Weights of a small transformer language model.
Size: 13 layers, width 128, 4 heads of 32, MLP 512 tanh GELU, vocabulary 8192, 3.69M parameters.
Architecture: biases, tied embeddings.
Training: a variant of SOAP for these matrices, 3492 steps.
Each number is 128 + 32 x the weight over its row's rms, rounded and kept within 0 to 255. Layers, rows and columns count from 0. Numbers have three digits each. The size before them is the row's rms in percent of the matrix's.

# layer 8 MLP up, 512x128, rms 0.146, rows 220-274, columns 0-127
101:119096170173139134070116143158053091168114127088106136149128105142126068083151097164065110105111107161087132189123115106080134121101095098125111142116168128131136114123112134063137135183166207180127123135125151094132124099132145087182139118097114145088112116166173105135110166160137041106159164131150052109129166079103030149117124076140124152075133144096162127094115166116133104110144
088:118062106135165108097116165092105114137077153117170153100142147140147124116146133116105120092118191113141148082167118137150123170100174173121157123104081109144113116119134137117144134153181129139157111163152226140136083115108173138165080177115107121098180186165140113103172124081143113145119158105149182027100170182148122087099096148107085100122146151051176168091190112149095143113144
097:141095153107117110222153092113100134101124131135114186106140092170132111136175126121034152111117116122154121137130140193138109089145103169173119128099186137078147110109123195083164165164082155145126053129100148141083150089157157132098101073168112103102162145142116117185109119080146106156124120173128091153112094151191052122140104135144153176147121103158155140171125091136105078123190
118:148167161109105124149131129126105085154149072119160093174120137118097132154122131179176194052097128158109146128118070146114127141081134165162169119165097121141148143157235137152188080098111172164162151134149107133207120101199133108182182085100114109116108127152133150158080158132078123114149090099119111165114094121167129138097184127151107119127107167082093164107160156103109151182105
095:153079109166161157113069114094080092119139114159179100116167134117078191167118126156120110115079125109101063110147165115136129094207136110106183130139183140154150107118136139110126027181109149122065099130135137168132124070149172145183155095168191157138133088114110131108142107117182130146179123161122134138107096141123101083147089164112111065127177136175112106103169119132193146140124
101:127161209116086107122101151186131067123099128106101131130152107155085155111155056125073125170121124069151181118111075138123111105172093134141146137151166143101097162170145157126174126174114138124141159129141214165115113133119141132097145103150108222116088159110133085113181104077167119178131128149113113172123149129086166149143104029140128185095111124089125147098088160130156097098149
093:089075109168161132066151105117146214128103119098141147206083135150095093121110154176207112104114209150124123115083185121069164130094106122113078125107144076121110070160131166127112107128120119176147153155083131105128116185129151105118094143132103190163069151137137188123146163138102080120147127102125112093092080159094181145124103095153135122128131110099124106169162069094141129152108
100:103088157165186153155203178076107131166144149050141167131107120167142150124128163153137129147121109138097165123155143129172149106090131096097136035070125129164154122092120141092134098096104134151069122116126072119108143129084076174196104212100125133138137156090131134118194102132104121154122093171124115119145110133053075172172118131137097081100163135129148095138077121127118176158130
089:140144106171137105078148148091109164114158148124105156135098162130159121162108150067160130158118125124130159166209117150144120062090148083106140152097145080118144187113146154093112136118161157126159080109161106013125152123116122150116151160127091156141084122107162133166122162096120121100158196157146102159057138076124178141089121170184119068132121129147194121084107137120105051153157
114:102174072143138083092131130132092139093104042157139139195159138125158139119157070175162158140172107090112121137123116163185121122134092199064161106122147122114150130137120152101079185110142118079050174135105157079133114108129100120164174134100135083172175097157114068086103086100099106057128120132086142150120124165149110117120122087145121124167134132150127087088079128091186150136089
116:199111101111152145135112128129146078167150084078167079066119139107107169137167135110103103167128104102166174104048168116107096083103102134124139105170051122180094157153088147111134181082152125176159144148129138138056171109106140081100199166119122161141151082142177116110118142155140097063090116104134061129124189149146131116130137114135122164107148161179122081118095102105159140123154
097:115079115065131140171134127055118070109178189165119115104132131119211110111109111133072070166127157183162135147136116106152097151125084116120207145135114159100134090144102147109123101179118153067148106102201149098067150133106123136110157155139078173139134079142183126082117115164109096140171148151067079086099126102160129111185145134086166106145132141150111132116093135070142133159118
090:146109104114065152044167177135143140093076149143174124124113102132133104135164123133168056089142142137153135142169139137161099134123169125167161167122087099125134097053199148121105177195121085131151119131091131156102146106109107125158166141074123097193065141124127143138129120123163165125200120115119136126135178115100181164104180139099103119091066138112160172131101211117138090160153
098:157145128173106108065155130146070109083217103131142192062152132108103062102130150125139159158055112136095130131079117100144109127131122111104124111147107173113123081153093149164161150099150122164140146194117169091153080139203115142162117109074137153153103166114119127128132132101113145138152101095098177098103130213102084098152105135103115112200092079099140078096097140144150177127109
095:136109089177090129126150072163141114103171089147122135158090120130165111111089176107129056138113095183178157123135113136143179122120137110133084134073118157124139127188150159113163116132127129170179135094172149132103141176094127077141151129176144130057149139080124138208126142136090090186145108141144111143152170118108147141138179162144133081117130085089141094087173170072158172124024
088:106119093070105112113166144123161069074154125104180140099093123211093106121116097128129039106092174087181121125106158194126078200136080092148133140083135087112129118086129119151166127167111101113128162120144158162156134194081148135143111124123133061077106151112145077133150141110074155095108112094076142136184108129168147152121143117114079165180145119131121146144109103119151184099169
099:087107136132059124075073087093142160114169105081098188115118131140111150066186151165186127073187174119100134095119128162108138107137143115111136139176084072065122120134090137165131144071088168138090094137084166136141103130163103107172143154102142153125094163113161156131116170088114112117156080160130150083083117133117089159125141178107134131182122117161105096068125156093144194110072
091:144141154163113119077159070163182176091093170143154148173189117127131121114127125173066121109140098192107148153112175161137149127125126111169156176089116106135200159102127097127129111134110114110123099164120157150148074104099108112146173074144159139050103074135207093085116058141124166115128132104102175182081110103109082116137175106130092130112150071118162132116116121162149111201129
096:110149115102107121110069135061091121168135101117140113102153109125123156112124124194075094082159118063170079069178106151123094147124134161166124071221160075128078118140127144132139107121141167109145140148121115122178111114118135177189159095134131124097096133116085089082122157137142110120119181196166114148128155146152170132193111065089094136080129107070105090100074151125094149162140
117:069091169090130109130138085146129134147170126123151105102135137106097153149087120187145107111093131151099138114143081117113081060025100117069133118148136116108080215102095144118124087133173101099115147116143147098173081125160100103162156141160250192108138142158120159208091122132108087125140093104122139172124121173115110147100103098105128101147153145143149184124115137117133168142117
109:131076089106128140081127134132133101130119125142155147091148156187039110170155158192090105161133126148098125150080105156191091118082129118069136152146088119177173164140118129174151145113121101172151128137119156099121129181070147075143106107091172210144120104107122176108162116124143126093187113167087117108128162133101172113130135166150155079103184088204152118193115119088123107107098
098:143127153130136141158123139143179141121157133092096091116103182106134128126114071130117096114154156113112153091129138113152110104091133132099107179155110087104156150118117094076126145174140043113178142112107116140096068129167129205118150051161123090184126108123171043126169099084099129128137095142113162176162129111220117113132130165137105124103197170175147085092147116067087111171085
080:103151174131148137193121153160164141079143140143117096079160154157146129118118099157154090110077118106109166114129156118172088097185074202110121123142131148099087124135119113119120113120140144137141123139127122107061151124162152128112129140119189101166155128105128123099068182178049084147158136139144091127126142065163124161193109163112050080138119167084145112037083134111166102168184
103:158149129109127138120078155130088095010119124153141152094093133159067153106094097084181111128076175106148131127119126183118195115119129076050128106113141044100115183147133111086147130112102134097145152122156138139208066106117120159145149166150064130145138150135118100076131171083135133100176157120110126118114117104138102122119066166126121086133129120172146158173139121084176132104104
110:106146145164136191211163129117150113137156157122067147142079099139071118077128097177118099172093140219121148137151134138096091144106095123130177108122096106108129111098173138157176090117076123083184109124135130117084124097140132065132154144129095138160151107184099128085177111062117146157173172142111095160111148064061101113129154109143162063103168149137108121131167164084114147140112
106:136102130161129159122122078097094165112091089188150129121130084121117122083183124172143135147140157167083167089090165116099107160105155123099112139116172068142062103151153068086093186164215125097146129174134151091167078068127124150116139069149127148136105096158126086147106110105086165119108118086097101147144093180157159119105111088125118206151142126106148189128098178126180144103130
115:130124226201124146105082125147109083100144069166106182107140125127142172104167156102086149151083095095135161127067149080129114176129137142163107121149168177115151193150169161092161149100140147152171132112120171081183163106158135099124139160096110177110122091143151144153073125148124091112103160146121129131135102144172134084090123082108118147159140153108099137074107125087169197078067
090:098064112081154107119102108114182117091156133159110155136168054123111147099145093199137133092145129136144118160125227127133114190126151093094168210114134113152146165152091098104120117159140154065063122140124147184138118088097091185136120181128095090127109094095132077130177126091062192175126175151110125125122122105085167150140101185120120147147120098136119106154122140126086103156130
096:106175136123154113156098140092142103126066090111112119186167121129110120169146111138136121160100136121115159109136160096102152120169119163157122198154151194116155114166123174175155132104136131131127136115193118145072151076099093121090107138106163117163180169141133181090111133171154092143133145134106064081151099171174159169228130198169087099181139177136082097137094124092090168125116
109:126143072144187082087168132100150118068110181152129120180145128133059114121088131131074155098127137127112129076087123135139159154095099079112099152086120096116155122148204111148096153131099074156130146087148121165148157095127048098092156121174096147124092119104186168163092147101129111193183131155145157101214137138120171109135168092128122124102144108136146073139120148103059120177106
088:111135145123125177119064138117111049089110091080193094094149117089164169083090161190111131115144086166159121101122120136085149143096058072074150154108156097106167172133151143144152163111154107111127154176142208152118120143108077143108112139182119105111070186095095093171134123154151140179139110144093154143132123094128166126153122178117142181096175095100123138125117163174172102113169
083:140056101130123104124097130140090134140129176164104160107079101093135077202157138091104161164126124141134155091197136080084146141096114136153106108177134109123107134135139132087136135139087094121151193138229130165107139138200138136158175138176065160117183113188115114108153144089150118105139155104102114142152106189042102181149169175121119115099141125133123137105138159107114194140142
103:104083118042100080116185132122127117149209173105096093139166113121079116111121170135111130206131131099131097169153145190133114125186113072094117143109092084124079126121089137102138144069086108121153138173127156158085164082131068081165077128159096118157128101152134160115128153179142110089134103092100161105088154129076114114132070165138131103087114131178176162109104088127133141085106
073:153104102092094091164097174156177079110086092151093130170074129117100172126121123154210154147103171157157101135153144109123137139130093099087098140128125119072145155106161150089125136114112120141177096189134092175150111125146144165153100062116129099102123171124091139084174064138175106131164084116107123130059121144070119182122195069107101101094157209105153135162094155149144151113139
097:149159154093120151153138134129123158156141181120094119116144113087123139137145119079134085148183120105091158148183132113141114168133160152191159110106088107170137148143188139114117154166050102179123121146068119117113144098107194166127170118121127077184068131133190134151105145113140150089144096196150122150090231138148161085103164185127155113121070134109152149112123157169118109177195
092:140132144090087084026138108099093122115092120136149124181136118169098176136084112147154141169109150113131093074097134101146141137134133110145125085126091078136131146185114120073103113116130077076135156107114117101158136103073185121122036038146117150172142127138108131058138151107111163111141056152147118130079142055151108189144131113094103149144086159124130112165109139139163175102159
104:081142101139140105116122123184127131125123122120150119169150119115137069126091162149137069079065193113134133127107111119147100183128093186115126167094117077231153153120163165107209176164110081147134092046157119129127067084187136133154153096107100114120144183122120111063139111102151125088142124134075081183182120134133110133123119148150151140134119166162158139127117118138168189137154
089:130098124107099131133098158131097203101079125149144179169088157152079140091109166111111092092111112108187105133150165179106140080170111118136162138196144135123139087114128137169136123113122095044168110101147209129113156147157165137111164119162148139104099150153059132144122108147091114122114137075090113135071122094114181081077109179167178125159081179156175100139094171133166081115110
112:145169146135123155106109139110069052109124146117137135142142110163038150110117116111107125113136053162064171170162168139130149130119106123054139078137155133114117176092128148186177152092142127175171199131154125153177098088120167042150123162101182139138131103147143101137137125075064128131124149074097167078134156150115068105159091101125139081148130136129112099159110114074147116120119
117:141116105118111147143112154127138155121138178104108154132159125148138136197076184112164137207055106149163137128136108168122139093123103098084117152047096150073132141131089115099124098130070141125162103167196120091152111153114146100131141109115183175131124121204139138158121130147059122126088146077190149115168109125140135101133127107055114096129139129125109196167139156081083188198112
095:150198096105146167154068105164099101125131120080126148149151198119166137122189113101130068157156070164087143130064119151158135142133074142147112171113076120108088166184071147159155124077161130184154147097155179160169127113181114083176142132116152086122137064120146096097066109112099110130139111165147143124121173151106073153064128160123128116083124140113126077137104167122128141085151
100:080102161123097107064182213160082144083147102154071174081116103127159167076166137144072143157101122109077148150110096108126135103125157101133141085109110173104097156122106136092117169148042064166096145078164096078163142114094125094122162141107146136118126147133088169167102151067104137124121145131129128063091099114117117135132169168128124169150136176143156081174072139134143162159103
095:130104181137146161152173147115120129160149106110088104159113123134110122132171151146137090188140129150110126136129073159159099150121080131122161148091122130140039053138152118098123076132172099099143136145181050061126072172162087123185154080165122133147055122189171051109129100141138123146133113161096144082070130142108154149112085171101143145137092153138087150079111103104163149141162
087:141114118113128118155093085132122131144125094184119129107101075111097054103136103139168064125131158106041118120105112127105092130106100134184091186121188133101093151079089156105126134112159175105126077165132151173109107181151177161116075082109158210148075186143125159120149204139136129154160139131098112120113147186087110122093141114116104148140174087103115134105135097075120189169115
102:135091160118132135186179127135121175176165107184111117136103119141149075096109140074158140134151099120092148079124112088100132163100066140113180121126093145141129177124158134144137146074113156113150127184105106032172179126118143151158158141091144171140110144125081163113139100127069130178067162166113171135081110081089100050173154133090147124130169176162088130131148157067169139145130
099:056105131141122151149139173108069108103136088092076116132125151133121121185131121130080095133130078100150168129122173156138132160118159144154119146125137109167145148142196114161107136072108127111069090112102136107123152117130144121173148169067177127097078172168111213091139091108106111135142142121152044132122123201081086143155198069104098105113107157113164143116129147172168211124135
099:120136202094177091146157110141180108134182130160116145162184139174102122128142141162134133121178219103158086116138169175111136125124080158145098096129110081140101136185119102129096133118143114132221171136121134152098118134143202099118095119131166133078172091136142167091138089119114126105118110092167120065138105133058179107170162168104124145160153212149141148164153129139145173100148
092:098103121096136212178116129149158113111112112039120187144135119108118160125121101157139164111196103174129145133156132151127128234159122156121155118076137116109141141117184133120109115158171151158084088118160135129121124106085207097159150135124122138104132142190128194141147103131135130084139157105077119053150132138171155067186148084136200113190083127147140104128122126154094137145129
106:078174132132141124137061144100118122163104074115220080129117142142117106120111091128142071079060098132126135143139128158154169126102119135143105103124138162120152141195100140166115150117198139156141093198158161165118165104151054081107126113129173091129128119077139142131111109123155130130175104179172145116110094133173190128138150228183110073118185162130141119173134156113109117138110
103:163032172124138171140135160107129145153110162100147107197089159147114134110130099117067157118160108104089124122168123162158132103122111084130154155129130124183174138136099190130105118128165120131172137026144119090148120178125112080144187183072114113106078052096152118169152122119134066131118187184160133124122137086131100115077126113114056096120154156126081141166145123121115137112150
095:136071159119136117158092069131076157102161113195085153068098100136144127091133119162090156130117124142112113203096086156140118174138135156120182143104168085105114099137118102163162089129196149172150141112089098191161105162121156135181165156112145070143112147137044178097102141176137145114125102143108113166155132158083158097109114149132053123093148089094173194141125162105131154137106
108:195105091160117105163105180107144142100122130135076089193098113137122135088101100189121123143176130114110152164125117151173123136150130145111120123136185059164152221092140140144178225151025134124133118153129091087101111118128090095106099101145186109180142071150126139109136084110078118123136142134121135107144126118046127140140083131113160131118108117146123140126128158099107102202094
113:167068118087109133145156152143173150090160089093077147122163148150124105099108130131143131144155143163108213028101092136112136096101105151121233110141141110167139108130122125173175171069165128165106145090140152108098113164145120120110143106161108156101057070158149149171133159068123113117148147169157146119184102124134084100178121139142137122103114171112061111132122156125080150187116
101:139168131197202102082142154099104113174109139173137112133111098158107136089102135124128135108120162130160141192136099093128153091156156094126070095082123069114093182152110166097155117122160165140119136107127198113166075087134119089104159119154184145145153093195062114139134072126120058121107156080101173071083140129154122189122103132138111135130211124065111111131113135128111149153117
103:092131117200129151134174095132068180103204108130129087155172140138108129129139102136137129081131178140134133164162140134151181170175075123120187198141118097058135128085135095128143122100109157102143159171052094133100082154095113093110116127148100165151134153097146106098152075069125059165102117134102105106137143159124100099131138099141073138154162108183142124077143106140181101197126
# layer 8 MLP down (transposed), 512x128, rms 0.139, rows 220-273, columns 0-127
103:135113169141199184143106155116089135106093109131118126137142093135125186152084081106141198058106122105085093120165180146086164142153126135169131105170102146149184172084150057097094151151191142103136117089121134132124146133128142092116121153139146107088203132171090112075121075105094149105113071148156092102150098179115136145106166105160136128150051165111092137152156134068102157165106
083:125143085156121084168101172100124111176106122148171117112194105044102119135122097173114099118119112164123097128151156125162070097131141147155188135072154105109115083124097169105139125165116111138168199153169164165150122135121112143048122094079096169100096178182079150145100106129106105103163108109146076109151099060075129127145074063124162129107145145085097135113182076124114132107145
096:152079114119128141088092033153140127156139134096193159151146142105127117056105149084186147090128095117116141144179105124178118149092085103081143134089094147104121120108082189101117107089150082134089087164153182151122053178108175171187152146104102135099155123143104147155137123146079126079143092102084122084123113136137106114090160114141154138172105180111175090140083089092124108082132
116:131145113198078140097143073121116116123085107125143170099120142139154154088113156112022110133189073099115136105141191109147062077116089148131138159145142103148137155074139149125180145089069163128163147156119165119167118111112150116110113135117068081160071100103146148144208106198141111132124121134093125156072145118105108138104086109136106098127092140199098057126073141126126120126148
104:081137154176192135128167195176160111136142105192174098159081179160084124146085107099110110112167199154090117088098138172136125190158147176116102102162177167103184130114150122138128122112173116080139098106162144125135149171117156150099113161105136138133096106114093100103142131105105132171128085168190140134159190136139143077120045140179133142085153115155132093109138138107153103092065
102:168154103120089166099128126138125059168122094101116122151086132142116104136085069160076142117166099138072125103143119085199135176150128203173134130080167207140109119145142097155189138152150124120058086107132127146120117091152146132141131125151125145129142157187143105122097179119084107153150133140146121091139115047186119083125168128156130109143097102039147125139099085111169198146095
098:149106106097074063110114165122169148108165190181113165080148118112158104076094106134130133128105108128125149109178104115091157147126152101097120089100156094112097149126120120122145191162058140123159156111155143144171059172119071141116156144132094147146132178133124096116045164059133116161111115109117113106100092169118126138169072102179162135179113137137158148113065164132085073060087
099:111120177106146134145196195077154128117159139179163121095131160081121120072082106113151136173137182132149142102090135166121108117115127132137085122091227134121155202103167158155132165120107148116080049102122135163143153115127094105165138137101157174141193179126141165142151151154114183047122128121126135131107131144111115147159111095142159139151145083128234115109136145172137146141090
076:101119114123130149108113095152116138139167120068084092113182128090144073134177117088145133105112084100144092125096148058115068174132081169088146030115066138198133072115161118112140109127124105139202086152136187170149139140116134149143090124119126149146171077108140094119112132137135151140132104113089144113199077118172100082101160088157110173073087126124074110097120082120118135100127
109:141149119147200169155148072129119128101096139163124092140108130098127122101114199143143098197118154116079086165088000094133089081154115126123161135173113114137121154119127081097142150130107169146170136146157111093108112143124159150212091117098127138109059152124121178153129167115123162135138061120080105159150088122161130132202105118114100160082153150133135165153159098136099119130073
114:138109189083192163125105215125064152126125093147166169181147107139179132077089105114138131150147159147140114126144064116095127193105136125145125157094165132121135131114140124092099119116100096107130119179101016158141198145144153149108095077121078118131112133156151150155147105140149112150109099107243117145143098127076085096118162121141176111141155131133134137085093145114149147171115
096:130128092121125221157163137095088075080158147099143095067134182143100094154118094132152148129150184137110156160117203117179094065147110087111204120161136125134169135126031126114143135102143109134132092096162138102150106126130120113087166100126111114089083124089146143100174108122158130186082124132127104028119174118091135136142114181120173104130151118128135116138141124060131114178130
086:131073102181128146087097052164194179155160161118118114155133147100139121110180141106135072131108117161155134168152139102144154092160116119177155147218144125125192144064131156144144143133110098165114154164114137120119200136187103148086142183084167130141156104134154154109091145129103151171137140127137176153177092096132055147094060092147137115120105131062150147101137140154160124177093
092:151139118150126114142142215152117156085099104124147101076133184147130141114134120073156103132121108164206088128141131151121113155170122112142120120103171157135160147115116142136101115127121083156103098100155015146137073107113127191081103095108136145131151143102162146140078117102162112174179125094154054053185202126150116189111162098128154160158048115108132146102137115115139161114131
100:111175141105022141127144108099129119123164158154162113167163144133103136112136110170076188169152136146071125130127134116113083170138104119111110149175169086152168121195148108096101059104196137112124091171162136097088114099050117202089142187169108138112097156131164190141115113103138159193107123124191119106157083082156095117158098151098155135141116138136137115155141104154111106119151
085:117091163144079111135109115121185093140177132109113090155141137154136096113164085181143102149171131114122166090176112160137155146114150100077114113146096137128151045127127149083069134099158115121103172145135145167143130102092145172169141159129172103152099185100121169146121164121073140148075070156115206165149124124167085151115061117144137172111084162197121078137066172108102069097120
097:117135168135155093135134187163097081150118127167165099158116159085160191090092121135047132126168111169095095145108124111054125137120135122096149141060195145151112140102190181057130144117167137091148171107159113144110071129114166118101134142136123112109157140143106092137096099185122160102050116144159155186066144126160137123136147062087151077105135105159113141138124116159093173111170
102:115110083115213089099106154150078180051099146127085127135179145079152080147143113136138123075102144067119089107159100143132160204154090149146158153106155132125130161124135148208168109093148111085113114126134107140077124132156146127153097118102107123106120190102136186092170089129106161075133138113127121093205114109114053115108120187103097151146135114111148120137097141156156123078195
105:135180100158138144136142112106097026152155170118102104137121146121166112172129139129116085154110103166089116120035100170128152086149142130065156124076104142108079104098134093163110117153139118111167096109096162124102088154119173107137139106139152145126099154120178115105091157109147157172091119099079191100168103122121200153127157114156174179100041128172160146160126114158080177113079
122:131126158121124209147174106117074127115092123109114136123134129175094064101103182110114037137192167124091112121135080116107136161151091120117087151137072171116154124168109178128093132133164170160173209089121115137167146152113147127088108145169119092102102159155097151116091103107123125089097210150117182148142129091150138162149166120109130093100111166096071115114159177148114180178163
111:103069134139109104130102120166152092155106125149197116108171096076160099114106154106091096090103049175164090125151064111161102136169124136135140100161119155137127143147118189115160087148158061162192106131141147183141151129110108123095103112072162137164077109188105128166143196125080109076126109132088099075105108162127108136158161183143061119139119178126098161154169149155108155153137
099:159138137161130107160146172103115126097102144154160115170111149114104100165159177173184184198076076100131121138146162150141079128143145120084085103071171171131165112098090135181112157165076064123083141142091094107086130162154092065192102131111174189187080088160085102125129131091143128111154166110108177121124155124157105132138096115142162091172103135104111082115192127124121121124115
092:131128115132156094144116160166135123184148159162080152089131141093097109164129167131084115148174146156137103137168125162180185095165115105111224140124107172094123162101186143177162144147109145085129116111106138133149103112166145091119112129074107093115128097064202134117164102115157102107127176146106109102103153124112108097122069071136223137095190116122097134112130225125113167101114
087:072136112137047090106134140131188199189089101094110133187145100081140103147109097160113170125117136189120113122166103070120085085154127101130147163114058157154189093149057110157127188143087130138096129102079130145098130142211128132092139073111125130131098132127123132145141149066085133132121121086135196130100156105079099103128189086149126091132094157119137102122112131140101083116122
112:111100095138157099155153146152155107119059112123121059103097112135046111156154116162135109149146139132117117172089122167119060122173106180102161098110100121136080106112153072110056113124113171174167124126122115113111099174120128116163104075115154144143116082090159090085103161146127177096159138150089120145129097109132106067132109179151161150060136082155074167203098155199146134119092
100:111155104095059067117131146107153136120105192100092170045111108148080155146075118112133135129187142164151177110102142159126130155091159140099124065134094145161145074144126089198153143155037112119107136072090143121105142138129186128138108119121143119115157112111130115122107105107076120103202182108184111131159118118114099106138114142117107103088166086112145079137101170185110173122059
122:129167160156184144104160126113120139126136111158133155125120147115114183131125119141114159101107138148155138211107112101136074104149086092081071152122130082135104170137142111131176136131132105123156171074114128120117139099127096121093108135101132115118076130218139159101152188128164117156048045078126158085122169139163116142055139149161124153088120115130114072149153179075183179177192
090:151155121130050095153149173104150047147101183196112126146092172070118130095139094109122115079111139145226132142096101162109147164107171113138120144072100165106112158113137073153094167145144082135104122145100114122113146155083128121090132120105119117146168144125140146094140131087159117087101146096159183207071148122177051155157119186105110093119129121127169120144135057121139147112110
085:142101101134198108118077089166220178139153156077123108128100133083127132138171079062134123143137114075134139099164089111122088085127166106146149140207097150124137131154126146135122145136156148089144071150119197149127155151126165164135103128127080170114101070122143140103139150119120092163154092080179180104183096178146133151142161146135123197116140181134115204092096093100104145150142
105:120108121084109180119149183113110070073192164179150102176096032102112157109171082077151126128143105059084131112130090053123129157135153132106141133143161104088130125161124079101110132178145139140163108103178169094087148151083120158103125123155109163097129087117145082095129139141128199175134143111148082091097079137048094114160113155132116128113123112138124150122180163128163134169111
093:101170160083089065129089115117162131072155148106197119122153120078153097112141078105088174092171108161181118117110159124119160148106146147142149143154114139160125122091165154097139153157120100135103121144160161200086103111167112114096127218087104191146152097061126111177121086128053133153130110144148089158124122172164107092073127144140149136086169118106126131082119129118125093107036
096:109080141121093127125081163125119137163119153122151170161131127113114083156126128112121193099117185142172090130193119149164114061087159159098153086168095098148083165130095061083147168119176113165110136161144146081152119101134103111163107128136132084164138171069142169118119112126163115089088132120134122196138081111052084169077140125108042073084146138089103171120157139122092126101130
113:203144130134131138129088054116136100128079202154157172123044084141162144095186104137117105133159120165128152124128165136117087174115168171093201123116115179133139110142107163082147128117135162117157154131132145114126137169166152089055130100149140124145112152145149068174114143148136111139163098115126142116184041123163143121113122173106122113137228152111106086095162097168079145136128
083:140110161119092125098090146135155101110146139193107053145158075070151118121085113106139110147178134191152154126132135092119113178104109146100101063116122111168112133097156153113106105149128127142138138196145102121077114199183137110112108163165175113045087115083161123072164121107194140135114115124138135195100135151124116133044066114123168155177102130115127112161134143137119205115102
087:126058176077105122097060089112164121074157176151143097094140158108091128116179124107134059122114120125135077093147150130091117145137076117138109116112104110121144141112174094120120129077146127103087125134105185113096128116098148052176231181126115117152104099195092146182155161119080156177155135144122156126114116162183143130130093081131138114096119171094131122123163108043123134110161
082:149123118168099130134157103105111129146128149132126152119169107096141115116122157130102154142149107151136034118141107119131191139142161189054119121202082121108167146109122135123144127092066155116215155130127125189173106138093106114172146151069096189119113125106144104178144144087126156067118127151157116142081136076106155165136121154152147140132013144170115120145049162083106118107115
098:106097131135086098095137158070178090116161145138140127121137088134112089171112126147142206083184128113153087117149212137172102090125142123161112097173165168133117167132127123116124125167134101087117132106084172080142124156178141065101091154099153089162141088065115118104177107186165202080152086148069097115187142147117151157120103160130156108145190110078161127142172108123134122100129
083:132151139114199122165087108127154141158168142082095159171173076125151091079128171091178094144151102160134101161151091175138098118154180137103144144102169122165119142058123185047100142081196147191089147174103147129116157084117054152137200070151150151089124130097114106100117125124127136152157123155183142137141153065121121107154131150127134152134116172097081162128142098090129121153106
109:158148116159089140077125109127146077111091182123116140087183113136161117105104153164214169106097118147079092168106161147148164094191146091137158147106134142166139124142114135130171190171114156110144108085122119079113126147123130200155157118136100131121144145106096101136090130109110146188208129131126064159112170126189157168150076140090086122134087018102122117143176156098129122123110
114:154155149143051084138110080103145131100084162156120102178156108118136071116170071118124107094160106089100142159112106187142099095115125120109166122175109115131184118126130075161111159131132146219202162118168132125133184092098154113098097183130179093137145112085149145134114127120132179099165177107119206154119143155198096131148169101115066091089137118105112120140161136145070124126164
097:179149116097132093138118111114076171094136130137129086141112081150124114130114132142145071102112134112102101135096185177105205120158106136162053142163128145176171152120092105168159133087109141127080085134095163086156179091099103097100106095159086154161067201128114068121108177163162191156111105162184120163110141147137100134127117099159177071112115085152154060127160126127087162128133
101:214190126185068125182147139127147139170139110165081150064125107131138144112131144134126076153129120155143168131055116159068125164173119092110146128079157074052092133121167111083170119109145087111099086129126063150146149156143120140097174143146139144121178147171152093093178127121135093143137147137105224102143167101109120131088119111123118152108115063161145107125096065122164123130121
092:115154093117177205107083119131070132151090117131134108077152103156135153137113131151126135123199115116136096189112091106129136124130143091070151086101133088057042172166099092114156117128135191096066126136115078140140151095089179093116161190136080122116178122151148140126134154148194176095133147168107127152145098088097126160084091158158126118180130097142144173131094141136195122156114
090:141121102175126151139137152208123152142146093114155115156135108115102134100140190115102136090074108107073100174149061160155137179173174117081191129142063137112055088159135115173148125144109117120140168151075127159155093110140095115202154096135097123132123132093119077125122105092149048118083142098143098119096135112115143159078117139125168163110134128123101157087130142112045124109042
102:129130117170114137177192171170105183152073158104098120147102170182103098149135128171137091139127141156084154132118099198166180078070121153082071140124162144081160123113153087175096140099115181088142104134122144116075095105170130130143119108174076161117093138148088102131127108127155092153088113095120144067111091074114045146100073157153082104160117103149132095149111131169143127146172
101:102142110154114081097199125164172156048164130133137156062180095092124168088151205146142161116116121122152111161125062111082138159116099072116083065130149127111164119130165124154093133185110086150099145110131141129135142169157138157129070174159082134118112127129115122131155146096194127113141100120083123154145193078074076106087153122098113166108105168153120147119096124091163086185154
097:168062102140206140138124099086133110115124173131159112103129124163136111118108154112097098062103116149150130160189181129186138102096176136131139145125122140157132153057132154130179151143120113176154128091141157146127138172053066102122178172121105133121121146176074123124125171127072097162116112104130134209136157095160173085096194130162118135077151150113146104108178084154098063124163
097:143108088123083093150119156106114141144174124175113137055106119161177134141100117166098130158101179073160140058122181158055139128113169135126104125141133155136223137139128146128111160126139119122143127146078170155099160132164100099073149178144138142135150124115154111115099171143123136124176041076104113145125191081096092129139145106062125161166091166126109156124170082060128095098080
096:142150130150094080126129169087121091119123125106110145079213199069164109116132089107143130163120095117198170124146129118092107137113139128125001120079160118132182127156122120130115166165099084156093110109175131134143122149147190097095193170101124138170136143136112141159110163120139132128108056103104137158104115120105078130103141139144115087147142190146048116139128129106117159150199
102:073149112108146105121125152151103120079124131143133172107150129134057109133099101119170090115132181176131168132103110093124122154173169190150100077159148116106124100076159094142096158126143086152137059118148132139106088081125153128204102122097104155154211125092151170126130063130159151144168097134148161154118167199119209106138132091129187136141125109148171102084091171098099083130180
105:194133118139132082123139104096108147095160132162156117147113114125062116126107146148088099149110092128089080130117062109132108108156209104148181104144188185135082135163171081165117155109164190083145126103146126092096152108165091193153093207065129091138118155103151101116125174115106142108102133082156103147176095100106173104112124164176144151132203144166128136146112128162113102181105
114:103158104192177193182106143157179158100147153165147093115145153138119146156195127126134109143116131134069116090136121126093116121099165112106126102087024121088121122116131109148102139164165158138156099089134160185152125133177107108154124071150112092117087170196117165104083194195096160095144102141086112112106106113137128114102143153155151099146134127158163156133155088054120148053104
109:063159139126133140136133149086119164074163089080108118140110124136134160188095135108127120130133073132132121125104132166153137109177154180080148143150151161123120089090121149171172113090136159148102137150081145153127067172136172128109072082121148102120117189125018126136134184141095134119080092115151144056068142149158148203123112103150124134154133182103053126134137156184178136102106
112:065122147056094083120157134090070147142109126111145115135101108092179100136119144149117124135161130109109165119073118140141116169121117216149182180124073130097177132160165067132147152134138165137198100144182162078085080104145181120096113184094144139093127136108119110152096132106104130080102110164151107071101116132192127067147172098104124170098133183153121138120179118169136149133178